Weights of a small GPT-style language model, trained from scratch on English Wikipedia: learned positions.
Each number is 128 + 32 x the weight over its row's rms, rounded and kept within 0 to 255. Layers, rows and columns count from 0. Numbers have three digits each. The size before them is the row's rms in percent of the matrix's.

# layer 9 MLP up, 1024x256, rms 0.048, rows 595-800, columns 160-191
120:077150095134079109145138159073160128092118129118066178162150147092132111119141123074086120124105
118:169072102105181155151145186165180138155154137071076107120115157115137173088138138137093108107163
015:145103119154159085128126108171132119102074094203143103122122134161142134127155123173208115122116
117:163155205143147106166154116197130131121139096096107145188117159142150132138086086104066096126108
020:162125130119182124116145137126191088142059120083181150136124108109108150139112186102075137155099
110:138142151110148176103149160141167094170145107188160123087083213098119131130104126128117142125114
012:157091121137143153166137128123108147163137160088106154134179150158092157170080131159152159134146
128:145129175105158138114095137135199165083103121134182107115132132080109147135077134122160122146146
011:145155098181112120111147154122117180150148123157094146140124165087161186063095127083142129134137
119:171108105138126135144075136146081150180115132106164138138142216121117124086079201188139077153144
120:105117078150132159175159119099128121080112125116108141130113144112134123106171108110097140126105
127:149174063145106171132133163166087123152077109102156095140122111123145145098139052069107127107111
038:132086153131150171108110103097108162086121128141125116086117106108095135184149093087112128122138
072:112113111154095076096099181119179118089141158185096118156198140174093160101117093150167119096147
117:092075122145104131144126136108167106086148141080140094111103143179118129110154087171090150093125
097:168126104190050117159155132187104122110150146133154162114087113147088136083128077111097136132125
115:122107165189165125133113140104116103140153124157090106056102131065103163098078146117106056188122
020:105120121204182131128111184123087173086136123144135077131118114118151118124148113095114110138141
118:124118118223094123105172152171132081129076163098168096151129148144124110181088119173110151138140
099:047117127164138105151129120118140086111098082165131100137063138188124160134175165103091123129108
125:117101112116186102145098210134096127079128125096108108134098181150096142125070102120096135118149
112:137078165125156083166170124116164155137137137127132102125150088125115132128142160128125133088147
014:134139095185148116089106112169154105164104151138129154154148200100119148105129125161121154155164
061:174095100124137147121115143122141169122112151160074070099147099146115131105141154172077101117118
130:162113127122120190116090139168128140130098132069077067145112183101125144228123137082063115111127
118:181121118120133138091115123158112135109132168088117101144148109117142142153136142149150102139087
118:120143099133068151079153173153128144123155150145119087091139149094082104153128119111100187130149
128:125180126145104135130143087114179145089147198159128143103149132088061129099136107091160143117083
117:067122174161142129123115101124139060152171242125125140092129171106061178150125115154078111148108
017:150170147148147127090112145127120082152113141125137083126093033168110081160053140120134088070148
095:120068127124122142187091126187082143104101155133153130126132150100066140114072145114140150125136
124:144070155131121122105122146120152125101106152120116153182085138091100122078152170084097112095174
134:080097176062142131113126184131176119137119127126121129097135168132134138108091099120100153133107
097:112123129104097156115118129127118113099170147090116169121175123173063147093161092117111112122111
015:150140139139149110151131112121137136131153131165162115147140162132120202098136182113099160176074
013:137137149135075159077168122118132135122130132119141177088112148079106132148098169155112110169114
119:041129166107134164089135128175170142118088076155138105062137164114131148155140123146148109114148
123:119118116123181129098100103095166136139127088104147168133092151131182121084146082152142097159131
066:164153139066164121153165101158103211177140127140133108084149123170084122149119079194149125141154
050:175120130169178238125094151161159131144134147166105037116122145102074138145136146139108137105115
093:071092110158094146121162150127106113144134151117103109070153166109094116121161129119164114122188
127:095114121123110176129108137108159084066138120089101091143124124122114125171094136044096138134126
038:174121158117117058120138128123121149135132095100120183087131070169103138123067147114129111123076
110:154118098109128168129159121146050143124145151133112141163086157055131135118169044158170149105146
136:121121171124115169143111173161124132153138094097085133130150117165102152172134157135098112089094
123:158122099205118163108153130150124084186117117078115070122144135098125143102142097208103164136140
130:162071109121145167151112053065175163154088131150092149109111104101104147098146107168113132108097
117:119140170143152070124167114157126141127101130124103097136105160091056117133153118143174111145140
119:189145192115141093113130150196105148124107112080099073109109180078139117125137107126083102154152
128:129127155149124132101099152079155156092137117155118097102088132118155114064078126041103123175106
123:187135125091179174122161154154179107165093099162086088122130166155157163065082131137101116113143
116:161132077149110065123119131153079133138096179151134117121155131125111143139129155109138121148113
132:131083185048122196092130167130159140140148183114093133083133110092104173132086100118096097093098
018:127148072194184105124079071188107133133142112135118120152091077096131179086146078100117162165196
015:066096121107144119078175183102144175085105138136142142143138139119100134150095204151137173191154
124:114145150047089165150072080127149078126127173093106079102147104157081145092110136108157117147151
103:128085106165116170122205117117187140121112176106131127099125076111079127112140143152080117143130
099:091134119135139213148202158184145144135143167130128123131147105111133121128121067184153144114124
118:089174137134112139179152126129178138158100105085150176121145173140146145097097143095112147107104
129:180110100069177139170143139149157125109194095088101091099130075099123153108058164082091108105115
012:146162086164136080152100175119115131100184114169141116136064213144137112117171125116135061085052
115:157130136125107129128154138142099135141113176125148139108159088156110124073138160085125186115093
078:140186116122145109169164072173189121120095192152138149133094138101124111099129075179130102116090
123:156092180158120083144064139103106159124169123086119106156129064099154143164121109111155130133107
124:107185151170112173129149150067154126083100144098105154114157089121112167147135127093135092117091
113:150089126185167140182088143094121087145149094108096117133158182130150149135109075161102123097113
125:159098122075141189088038174084138142084105104111160079081131113088141162063079100111128116105104
134:125115159109107214101084120103168133149096151125115104120111143129124163154163115111117136099153
015:137063132165229152162172139149088094174136086124180092138148066132105084088082088108112197156184
120:091122098155133091135081178109177122085140170158123113096141095135091151125134074126095130113117
125:126127137128120143150118157136136092109173167138091119165120106135095180073159181128149118118141
107:110080092189090120141134188097188196147125170144157156154115153148129131105094109106136074118104
121:203101165140157119135174100152150174122175137145115144108130144080131112106079128113070121116124
124:182130147185199109112130139161103196129146128115135107126129136090146157141107158143094111106089
081:075116111169177138105164142158202110075154117158133104172114128133120109057150157128114120133105
012:149113126188131055100118131149089191172160149130113152124143133094085103091100172104141075097095
013:152091150101155125186103141119078185126117101174132084159120136115141147113157070131159129157147
111:179141135116128108088081075173112081126114089132177074134112123166114145141129104128110127133117
083:162163142156188169100140164113174159144149188102085123126154152190100164145093121155169111127165
065:088127152140143171069151097121121185117088107111093137120133128089098135115098156178160109156104
024:142161109171121108131173145163133103155164123119127149134077126172140154093084156151124144132097
110:117132165150185123152136125210126134160064145136094091071129173117115122120074111131125130129072
107:121134088122146165154116060127097143151147139115193120109143204084137148159137130107098135121107
091:167128185173101058148136130179105104149138157107073157101139117110116137116062156157161134155168
016:122078140152131066124164164111095117150130108106164158107112140134071100087084133174111147112095
125:111126128113103068113124168204119113134083150149171120150102152127141135058089139121134110152136
082:166130091158133080127115184092130094106068145138155139093154095170075154109177166086125137118118
119:080110094157063096120149154099128083104147124145148177103078185106125120092134179133160107142122
118:143151152166125106125122160118156123115166118150179119086165116127088128078094180176171162116111
108:075106119104132128112149076130163092088157122153095180105182174073122148068132178119175136120082
120:158103136110129177087169121172171144127091144120162147081124123112081140185150109134059134095073
107:052129126177148159105124158106149144168089147118078155146134130144087114143127127118131137113099
020:182116099187115153158112129096075163171132104145121134126154067109070113149103134140107041125160
013:150113152102127106112108091139121105140107100100153145054048117084104156117099104123101163164088
011:110157119083153129102135187126144174139106200136152128138052188191157156123138174155158083132134
013:130168154134138124030112139166111132127090191076163130114115136072136158163114140149121094137115
128:154124154153156122158140126138120146141095093128136131122159128085083169099121116102102133073093
046:140086178086087114115083084102162138084135135136066148166101146112103141139098109167090133145080
019:134109136138122107077127142137102110142104118109139150114139083158115118146144112130093065151143
012:151102201149129153194165183077094176130161125118119175105104190126111155182074133122116145095062
122:122144156122111196083162110128118080170138161083116082105140135139056118142130057136100140097218
016:178109155089170068178090085119133142147107117076137164116165106106136138049169079118139207133155
118:166124147098142208159134118146190119155143170155079145118138146109143110128101136110114133099137
011:122132139186188114139106116096134150199108122165169151163167131081128124128106123158122086093111
124:119113140161178114101112175120130052141101200092118142145148101081101160173063161137126074142144
121:111138093151118079118113122095172141101129138070097085106093153082084135163163102143089127172108
074:146099217064125129121117106115130110176073110086125114101186092083076150137152150067143131135110
018:168111115167175163108171157081107143123126178165127114160191157170131140097091159141122157211162
132:139123140135104112134187183179116095123144139075104195101160118147134180148110123075149127095109
096:132140116186083117169148122046148080135175132152128133110112120154122135150123111126101118133132
086:106083112086107180106139168149168169103148118152132139148100146122126123126114126152104145122184
012:111094154130095107116153052148148213073119146150135110096118192168157140128123113102111026095151
016:136124096158127129144110152117102102126128111082114072156111091173105112119110174083129057033141
079:133082190137137084082121139207166118081128161151076097105146160120151119108085114108071115136127
126:126110131191114192094123192090122095072122173152088153060178089134084148191113169118151109120077
013:153099160080110155128141145154117188105098135091111160102128143091140127143115074107175184149136
055:131095172138094185065080122130137127124088116129108077096110085135114119114104159090148123123089
118:099115129137119115169218204099159143098103160121166093124150118080134105125122110140096150144111
094:142140107096100189090070100155189123137130143148131163115099148159134130123089106167162134145158
087:148125062138129147120176104154067131161104151192158162131201133145072127109137114156106110109096
118:134141164177105140164095139123106150161109088141075107197157137096119141154125146105167121141172
133:144154124151144101112144134123201158246095207120178128138101109122072174056076158093158073133182
071:064145147043106124125160161096150139115137122118133164140137155096129122176104114133135109127128
085:161098135183106094155079154137167139172111149070126077143084086187107128170104184113121142106083
115:089102113158208116132077151146149177099039134114095058093124151137117133040157120154109167115158
127:164068111141141178156163150123134154127121145075133117097131091113128155110115162119166090143050
012:120137131111131167127141138164137108135103166073163190109086159162128203103127050083145227216114
012:177146119146151171139159147138149151157144128156119136125140158115119189138110153069093187198096
109:164101094178163111132120163170106124124129189153114151124156117137188121159115147116087166124094
013:145150137186174140143122174116159133146121177169124115175088101150147108067094124088125119098151
126:110104148163112147097111101169118146135125136106101113155135156121037129121110096108191126141110
018:180136129102108147113151154109134160139095123134130129114103116181075114163115207107088031114102
089:124086083110170133159159115133115175110121167155151157111170141131073182082102099133148161103151
124:137100135085151138070129143099128144172168221156153143120137135119176145036172131089088131074099
101:064083151095094116122141137193115088128129149152176114079141162189120126155119140152121131103119
016:144063113082173112147120099110122113181127104110161139109143063097092110116157131142154151131183
116:175134145173067123134155145120148108162113082060122175107153127143126120104192148068116126123102
128:159145123101079194111189128163161107146099146173149095059113140061087133064157126130128156094111
110:109156135173169124138111132165193177148062179107120169148141132124125166105154084107161106095118
124:140095132091124098074150101165117119111022164112117050189136127054097148125131148111112120118128
095:060128128140140181120120167054180114089155202159109157095101154144087137182097145089132114166118
126:123130143120159127102166114120114163126112142086116041157109181105079144109143109104082131078137
128:120186108113167173109102061117178119114109103130093131090130152093160152114152104096088129139036
132:129080157098143079160141125109146155167136110119100132105178180107152114123130106093071138102110
125:134101198163135079090140146097133089138112113126108133112142181140096140107126131096128102084123
100:102138148126114151112087121101139123121114086124127168101188158171128128148122080106121133154098
129:132074113114140178130176151111197114153157137138137075106085139093166133086183131149128142119081
111:123116153126104130129126172120121101131139206126132159096148136121102176091142124137150141131147
126:133117184050106193108125134191099091145101132028073097135069118159120138157098099099071111115168
119:151139167099153092080104135210104137109061136082081082089115151045142122161147126121113088157118
012:135141208146119181114107112192151140114130179118141134097126168135139154107113121098114129108102
081:120107204129099140164169103155124127117086164140126088071156143116114117103079119102206120139122
125:162100161131124121143129111156144131176078158174105133075196127128080140102146146155124152138116
105:164126147097143115077165110126172166132168114170117130109126164050157158188114138116134120137137
123:098143201092100099134144107122176155118178145115133072148064169110092138152109140096145104121116
122:073114142110162121106176130089131129107075130149146109151131124116118138166111148040116098125131
121:135039188101111109143075136126156084106107117165149164122170120137095141139091146157141133088133
017:139092135103172154176112072125123168108135114166167077127134160141128175149171123102097073120114
119:143120196110140078130121133127151106091157172131139124128105107154122132088123207130155135100116
129:170073141069126084135095162105163165152164101082096127138152136112091152138103145096152113130110
139:105137124137120167081129096135146135192076159156161117084151148130135120116121136141158120135146
013:134112141149133108159122092106140089175150131160125148124162139132121132088101093100137205215105
013:169121092198157117101116138084133079176164116090129126157146163188133141130085059097155207098110
125:096160127170149191117116159088120111115138085158114169091128184146109121128131131059126196103106
119:148173144106126065151148078112162101102142071112089104137170136105083103171113077165133118159129
023:175052152109124103102157197141122162123121082129123143101136115120095139173132131096124092104146
122:123094082084095137097147092143082130089109113153089098112156152168131163104095151150081135120109
086:077097166170164122151137145117146138134119148130106104146149072093133149135118113139148114144088
012:116143146152084138058171139167105123123063161110117165117090170096102101109115118171132045112072
121:114155105179169173135115146097089126127084077168096123117211170052096129162171161108159161112133
125:180130145139122132118158149086173118118130189086112066162123073118106117120080196140097126123187
073:118136160173085126132111128090119092123148150083120095132133098134105142140122170074089097110119
131:057119131076140148127160116111128162124113109148069122059141161137111162174156128096130119118120
128:117035182128133117086164127112143146123121114149140088064109192163130148092091148078080136092137
133:138094131137114125104152124103157111160078096110144072111117130133130163073138137112141153060113
126:154124104124200155150115151141180175127118157110081128135098127082114147082122177166139119112123
118:212168113172115092050096114146142103148212200090104122090130142143089145122130140158105177108141
090:145128167143111146150154093162126123114107126146099154109060151136132125153099108140072100126078
121:160079171125106132109148112125114121150074137155105076123167148076130140147118155159148104106157
030:138127140088120114179071128217151135078090141124075082101129172152165119142108135156168148088135
065:125135144114147165147140087165145084111100146092134093113166165165122144127172089148130161099112
116:127103169125141153105095156143118137158111166087130122073106092104124134107082136087066115075112
118:157122146107132145143189098165129153192145134169157084119178161062100162157126052150098098117110
040:084143166162149175128104139098174184121143174188097122146083141105137125114122152097137148092146
117:097047129113161122141142167097099099131053090159049151125215121130134224084177183120175076130115
097:097143121139137142136118139065166107069108199116141131153120075068150134129122116152124103149075
024:177153125164103140127133145120139098148117153084143192091112147085065143143121145144119113118090
117:161084157138166130101138112164143148068179137100163135177137090146101155109117197166161156120170
125:104104108097158110112148179115104125130135133150087092086162158135104134144162100103081134143117
106:069134110160144171138165065145099061121117148155116033114121159140112128177119151124099114117158
137:151127109136151160105125174108183114105118186100151135093150113097105137177119097152130179122125
093:137137133228137125121092132164151110106098097114114062098128125113102128112113151122145109079103
134:106146148106073138118084140207116127092098132181124127070115134097131123114182142151153139105065
013:149146150188140143084155090191131141132164182182117090139167096187145127137108109132119092174095
118:128096138142125161109169074167095061151102174127097148096181174143085133127127105151149159108159
062:117142190151114140181099096184109149126165177086117153104167102116104121131098160136085132148143
115:039133203107092170166126137097164148017108161111118171124073097055137139067142138151150102117130
129:171145077111142128138176152123115133149107121173150160127110172149135131114089118121142112134136
124:079093122075101058141139089151100147108076105101141130089096138191135153060122135143135095094059
127:077154165111126177114118131193183065128095077116072149047073120122135148093167131129090107101074
117:061144139092143110146106109133112154141087176142084173127133164132133138138114131100119141134184
114:153101176120184117100049178135183140146190135124097039102120097161059161069064158127142113123101
107:176151175152031106181148124149119139141177121092106138144174122123121133143153082120132173136134
027:126145187157187125147149155105081140158135171140115118149116172080088127106124099151136103146108
095:162138126147165178134127181135114076158034149109113095098149182169134113133119105108149114105150
111:139131147189166114164153090126133161094120144068104144164188123164106131150115103081172123133078
# layer 9 MLP down (transposed), 1024x256, rms 0.0408, rows 595-799, columns 160-191
121:151087121095109127169205163152131114145147119103101094113116109094146135112129124177168119158133
120:109136169143151210148155108125091125170110104160111102167165176066087105171084144080111150126100
012:106149109120180104137143136089162088164172141129077154137161137156149149140132122090129138060115
128:071129117165084093113109111142104158138137075150133154153123127158096091139126107103111143131106
016:101123096167112100133154075098148088113172150159101113180156139192160181180095134123172096150181
114:082107127175173102111149171102148142114150136067113116178072115110124100104171135147102094118172
010:094112119122171095136132083144186099074142154112137177099131111229151165130162101110131170133200
127:074158117135110112139167115128140084062147127084159136096095114149085138106050105121145127130090
010:085095056163130145143155154141113153118180110175180131076077120199134211082132030113094129117134
122:119134081179138175181127113184118075150142160151130172095109064131155136122082082192112138129174
128:143153158125105094124085139153130153117130098183178101118127107123128132120132131131123176120114
136:138079157112097134164145121066118079145173150163118158132162115114100117082188136113119099132143
024:138162089148148105146104134120146130127153125124146108152129103181129186176139122167151111119099
055:117142131111127156142129114127091142199150061123187116092175087144113213088148116140083127109104
120:130180128172115135160139100171056124164206119156138156094151153075124138148111120093181101130107
075:090147145128127134120142093089164147197090119130105084100214123133145083202163080081130153090138
129:180148130152130123154150139144100154104112107090121137153131071139128076157119093122086176142122
017:116103106088069103194134072138167155148151107125097164134153165140115198133128177122127111156095
126:098177127098108120163141088100151149083138120143163114116129096118087128132082116168195114144149
081:126124119106077142063134124162140147123099064078139161038166133209111116140150115086124133110216
127:109120180169099143141128126107120089070093123081151125119141169095125127131123166157104111099113
119:110103088158159080144133141120050120150100100129188134162177091101126139108140126071120135135160
012:118081110078151161175140178060136136157098142138157105169061078126120161118082065137128166098189
039:131116127092131123159125137196176088146148068104188143131095122096113156181140106109104164088141
138:120120145134125103110167140151122097203145168097160089086140128110117156114189155118144081168114
127:049094133110170159170158123111187165115154183095132080082119150132121112147142096097118155134161
121:143115146150143014092112080140180150159048120135144162189135153107125086139113168153142139164157
146:084121172151096096139142078135118142201163151133171119146162139179112080102174122147127177131167
123:138195148101122154162115143074135160099066121177136123135143154105167152132149126175142176133111
015:129126208070127091158152149060170117132117138093083179153154103084151086125094121113152114045132
085:166221147092147084134156108133174112121065093108034146102199128080153156164131136174138111115113
133:160123176120118127164155084162176117142095091148136164165087128160113178068082125097135128175113
132:114122146117123093084155149179105168108200144090099150136118158113123135143112145098062132083173
084:154104148161119088117128100129130074145122124105117092097149134145105115135144157088151148109151
014:132142071116158101141094103128111184073110099108074162096118103094176231138141064102106164208160
012:101093138112180152152122124111125110111120184102135103172098106198145161142090102071124183189192
115:081111173099123103083103131092168088073110134198072134135134103128158210160057156108155087152087
120:131115134150150117086155129192099107139159194113080104141146123159106102171136105112175109093163
041:063006138131151076123121040119109122127160130150134124116125118118175207159107131071111130119124
029:095107090076134094176152143078112140110153114112140156185124150158200150081115125093088101049122
079:190101178119124134106132069149134141139140129138138131189105096159130150137117183147051141104101
124:167146103107144125146158132128128117079089127126110081145057116106076188154148130095131109098081
027:138092133098148178097143095140109081091133132148139128173100138144121205138129151128124140100156
101:135122157077107096104101130124124127087069137135098157132083115121161123133160130155095075163176
139:118105176101101108161121081125174115162077132110141190109047123189091174105122142118120136077076
126:055141117154132145134095098137144164158151143172115125094131087139138103140175065155208137166162
132:124092135113142134060108067174133118174103166146139119063145130105103137148155173204136133102163
125:168137124123133159112134111138122113123194155128142147155106151171126054103222118151144158134121
123:122155143075117152197143107156130130130075117105144122109107125100143065135161087157115173110105
133:131135162123076099104115123139154127152197138088093098144111143154160078150148056138095128170169
125:086159111123127077106124068112119133117128132149134109159085115133103134107131099098170132055124
131:133162078112146106103105135161157131105074090166162139144089116168091153149148172103140146070157
126:122144160116120115159089148125130126107189142186128156173149113149143128103091118092123129190096
014:088095117165120097160188167096152189104194070131089152077157168151110106155106121105139098122111
013:125127141085148099149159090089149122173130126118123124187201151156144215155115138079129141154094
137:128046078186105188134138172131181111106200133095133135126094126145158112102087133136131157116082
102:162155103098073157133078139098102062127122159171194133100110171137167115122148115139172172141129
079:139084106120149174078155140170134132103106117152143107163108117142196155145111141135106142098129
125:142107175106125135170180152112186165084165139121097002153190168051121145081145139056123143073140
124:129151158184084175158076153083183111150090151112105127141139149217135149126117128086151117113153
011:131096141137150103144129136125105199102144091091122144083119107141137108160156123101096126155184
112:068176146150182146119102108122152114102142135126077110107171128101115131127152180121119108116095
057:126089109105091116140110176051086132148174105128021096179150102160086092172153147129148140127143
126:144129148134142145111079105136158132167154094132087184078129175117122181154174145130121171119083
127:053113156139203161133117171180076121097165181117133109122151143167137176154091094122143134111142
114:130146199110121142148121102132166147152142113051114092093097145128112163096159088107158107117136
132:133151145093164112143196056101097122123181127188096123147103090165157064103140112155119161145123
137:101143097143110119151156114109167092113109173125112144078131168130085177093173137188200100114151
013:181136114078133082103155129106184155051134126151168169147113095093124169123135086164121092116070
117:155144157125158141127176120129121145150129132113135106070154186086082131144122164147095146136150
128:096107112140112076112120133185105093091106062134132123057176155140114156159078071120122169111134
098:184154139178135181201125144215094119163079062137122070118151114138105155111140140133117133102100
115:088147126155171146203122172109091167128136130161180158101125117108141103139103097137135099134108
131:147103104093135162146129157086077121120074129125155122138115136136156158115151152193126138101121
067:163117099046148175139126150100092155148106186112149123138199153111121087172136117126166140138216
011:083117138108146163153155129152149129115140104181110138108078129125144194111176055142124118100121
011:134125042136087120122107097122144116164239085084086123125206178151100147100079154145122116103122
103:111167107108117060131178150112169137108196087119116163103128079134129144124143080145158138133170
063:162130121087124088143127147192121119119116075121190121108078161171137146097175136119093122139153
042:129116098115086078177109147109088140129110126120105139147176143116130140088069122105116087109127
020:099152129097147139159156131085084102120099108101161131107156138148184165154159064100152142130156
097:124084121111163129162157165101105156137171099096103138114161097128098118110159114146091140126144
103:157117174131118100116123109089127130145119143153108110085144145138147185110112132110115137124121
077:112107122107079178102100121099166164104108088158201156102092124058115143111148111105144122123089
015:155117124055141121162161068112071090114125110140176104172124106164160168150170071102123107142127
125:188161101131169145124076144174133112150150109100173132182082137134137130165072146110125160161143
060:130103175123174169158140132154174116112120147112070126161160156150100168158138090097141100136133
129:118175117101072106167087081129102128165090141149102111197128099129202162144062144083077106125124
120:111180184121130102130170129118173182114154132128092073147104136152185137119141131141098170093194
105:131155139174129144124161142149096112146147130119135120125079146195122124140122096149110102140127
127:128088164139182143052147131159093106107140169108122135119061072131173159125155091128159132091112
109:161104148171169122133131133145114172098102170154122126124116143105131066105124116075126174101191
017:092101139105131121126166110158179122079169107183158162124110128164121190143116090085127142106145
011:162163146153151163193108127091132077092139167141091101170170144163192141150137147140113112118146
011:151086155129122070099109138122157130152157082096075161136211108149137161085156136117149163158208
011:130059127142128127156127143085239071176178104179053129198172132116119177077069142162156160124208
135:128084119173126152144096142125155085128117150110107124191098092085107163116113146114146125120128
033:103092117136103123129135178158094130175114105101170109085089149188147125048170127141114119104184
015:075179136106114110158125090082182133153142109173104057188116085145201154143172132078144136092088
011:116145148127133095130181094194115138063152120144149139168134113186101179114111160149114109171214
127:135111110077088110134091116114134140081140148124135167155196110145125107113119141165077190098064
014:169110076146144148108172151099111113105139135149171081088068141128121141168121121187090128136096
129:114108085085130150150191080165106128089147116149117120109165109171162131184151105146103161104138
010:127145088121101116137148142127159132118213114139133084144159095108136153084106074124116170116150
119:139083168085174142144088111126176115130085136170162144164116083158146186147104097143110155143082
121:116148063112144125117144114114128104132068174152159075130145100098116100133068091181146158152156
058:181183117122086143110092125089110152090164069164111108142089133118200164105100122156135104146167
015:129114096100119119137154096125159200125140055127133155138081132123148218131129126098077122172130
110:171130125128100135142103164138130104101137122180153153125162056114131217124085145141175093084126
094:100136128095092157128139091151129169146096097173177132113131164110108131147140079086172156114131
071:193102110144147123092090103169088165124161089145120117155179146116162160139084157155150150126131
010:127175120125167107094166158082160099187120150127111098142118121157141156122169079133146141048113
014:114153170044137128135140085113153155114135116127147193124150107092148150194143092146136156051063
053:098088173104124162146133106139113132145134126105179155166115156089092123109112182123126135099066
132:111096112124123116142128148148107138085150092094150090134112090134128236147182148103158130113064
011:109148136186156102106183161176150117175170181133141117147171124128088141106077143151121191138163
035:125151072082141123163109134099084130123106129141144190116124127132117143114134083173160115041150
117:121148117104071149110099124162081125162094107120176130116139169190098091106166171108137095163137
081:091087143122148095106131155148143136100099118119117089148104119131130130185156110067096157114118
070:124162198122165142142159191135107097071096061152159138088088111102146123084136114058086080110133
117:097175023117145097102093168203130065097126127111135101111098100163128098064136122125145125185149
150:063175099063097128124126123114108093127131093103127138120109083118142127175152110128099167093138
049:188149051200142118087106094188134150141101118139109073124171110119130160139133181129145131065097
073:156179099155112122095130133112068101113080110190145172152126174100087125102133213101167121105147
116:119148141171136148092198090120096106163110160174129093137148131136092084150107140140169121146131
136:102109127106157130150108124149092087114129131168060129077115097129132117146150170157083103095128
011:095150128199178102121115147130160113126097087171137124095158115136139207129144118150070127121176
011:105125133181125123095118119117110169104150107154106133165146129116144227146172053122099134163200
105:072158115119100110129125149131147151076149076140101163105119112126097110095129119103136140079085
011:167147128062081116123168148105145176102095056127145150128109090091108112124095116111110122099132
133:148189080183137068114150132136116123135077150153133155204133117153153156148141090130205151100072
016:071168103107115140133143097121132119144172105159130130170145104124164164173126086103165153138118
075:053121195067091129147105082101139179159164110172104114149120130093142168113134106125111150138117
131:111173136126091124151120124181109122102072119117136090171119157102162134215093180131126128119106
094:124168116156165089133101148054157141128080194098043136215128143107162096161167110135158132165157
013:135170103160128121126173157097162086115157146160133119161111140161137064168075113140129107092073
126:124111129117134100119061117144170153126097039082110112119149108141128105145091094152088096143146
129:123086199115160088136197084153045132184213111123129127156127114134073166120113120108133137067138
106:149097155108110122101111116137104116121172140124127134151127151140119096105139159145178164106110
124:150148127116115152122175167142195087155120170110160128200116150178133115108075154115143131105128
076:139107079119151089088116141166106218117121095124158148132095137137128149107155187187173141146136
122:145119107077156152183217179105056066115118172122124061225086063114159193110099136147110084119111
133:111119211106151145179112124138144151130104109122115125140148098114162166075154158104138102121082
141:108071111161107104154072125154095123119097115141118068176121129114139154085142211138092077134128
130:161134113160127150186118165178114088104079124123152141244057159151134118168122117087111166089098
080:096114117108167119099200142134125141178139145118111156194180116085145115178118075142053139115102
140:124191131158110182118075103187127127194157162129087096154159090110098139173115129177145120109129
118:115153168100180136172173082156144122157113170162160057149132107117125129117144091150191190139121
128:123153122074148139181088170114148176133169126080080101116135192115146121177104131091178129141110
116:085114154130119255095167114168140111107087176163121106119127122117111058122133145165182131140147
011:131215142134134139153139090095091107153076064164095102148149136103197104121135093102084126123134
063:181161074112135173117108117119171109146163123104201202107054118170162152124053140162116079124174
124:107162125080140117135152146102153158128159109130123071150159111073145092124134102139142125188093
100:099072132138078141149085143105159111140153098127151143147124153158079175124101095129167084104136
130:117155085053167112152150125117114122149099130102133155172146159168155103144132090103135158074079
130:167126112130105160166088113108172142097115125087107182191102088149137115058150148155114088089109
128:178121141107181121128104147122164110105181098117112178136145035159174143123088138176121115089155
014:074168082162147121112085153119178153084149111091082149135188109142180132167155103158129191138121
130:144051105071114079099124178127126087158162033120141090116104185115196131110135150163110095113150
141:198136105135078170091127094062119134161142183157125113116125151083148160166136061131147148137132
152:147123097066153165062140163113088169117062141199153102172083110137102198142096115111150118106186
010:137196113109141192105103133102144107153063099126059128158099133142156137150139175147152176091129
011:125160164144126108165142212168125175082103122143132195113148103049161167079106085148097115123103
127:175104134152159141058075138100130113103147125109075126194102104106129124136132159061105126150163
128:162132153129162124129126054058112160129121163131120114178088090169087105131149150172116142114143
018:097138110135106157107090073121151076153184130172150167177139130119140246157163117144103100147172
126:105156130116117142143153147108134158150096142082100069123119153112144182126138099142156167119171
068:125148122136159130098160144133124113143144090079135099091127148190102113119151169143115147126141
011:112102126139120087164127160123134160166167130165110149146100056182162149133108064086115140113143
129:127073182106159104074101127203113092106123123051156065072120175149118106127140109103106139118131
131:076124176121136099126112096167158134120171110136133163123137101117164118138161159097154098153090
060:098053127101160138149100098110145134178116094146109206166091137155119193151146092156162168087134
131:153128127220135069104104062094156121103113087115109156107134141124101132150153121165057168179184
141:150143129159129158143175113124152085160154167134078096114146082111068067176071166120131126065163
138:115088126218118159117124141113062133127065203117229165153144118143145167137112148121125159113081
131:146166171159124177096132139138136139119165202142124112171097076135099138129167131126145117078110
125:087140171108106110076101176099148122123136118085104133079150133177203093075155125086130141140095
073:171112107088072106155120176083141132148106116134186169172125141149145158121160132130183112103148
121:118116110139109144108177132161158156099075166133131116170109159134116142147086145121146108111146
021:147133128106135124070130187100112109122168151156185148178124111113122089145104137089128128120160
045:125078110125108079102153162117114064113183136141139176137103103138134164103164130103126109078108
121:092149132105134142116177108140096092078143128113126159172116151118130099138216151083120173100148
126:083142125204159162118078089110139123118052138161062199111063124128162168131124132079115115111185
028:142104110108095116170190174135121130142145143108113176102158132139145125101073143154143089112087
123:174102174111099116110096114138175104058112096106141155114050081125140175123172117103095109086149
074:077102130154121119099133133089092193156122097165150104102085121175158132116150157142133161087161
020:090086150121129124147172118172138129102117098182125107162100096175142155098118118116103140191189
125:172115100098049107082168120111133115134155155152112044139098077118167173098042152121088130107151
134:150114145159113110138175122100105121180069174146117135155118171081105181146086119119135099129169
094:156165086110135108124094097134142165072209112144155164133206059076114125157160178081182142100163
158:101179192102066169143144116088113108131134186091192156057176068118094121147159088131215104090103
076:140098150110128132103135114135111093103122159097145154154117125094134103117124098109148111139141
126:114099162166120126174136067139052139091158109135147135138163161124135063130147086089113153090081
011:086067119134180067180118149138149154128129096146059111156115128047150087136142112132156145079135
124:078130093126193099116138163073126149174124114047123156077125105083108134201111097117167166152081
042:160094107130129173092103098130140141119088098152160135173114131117108165124141112130174103150132
119:147119115078149107151192063170130094137077113183119153143122141176141140148133138082083123124119
131:114108170094125138112133131054137112116103172143125144156112144165097095100102131112109126114117
120:122114144160138070123176122138150155088121149142117053139095091127123157163098103140164139114113
129:127178139078063127197114114118172140124125105163089176131116167097130108179144123091150173134114
112:070132161102086137110105130146114110126110112088107100159104077180161128071136117115124127176132
116:159135151132177126136102123129156113140110131095139124172120112110193165080148145166136110131146
102:118103130144175186111107159162113134152108130134127154160106146093119150130105150118123130092091
021:139107095112116122173146119086206129105139110145071134102163081175147181114095116110143092147150
065:079163135125176030110100125105178192059134132134131125115160149111110181115166125146100119095048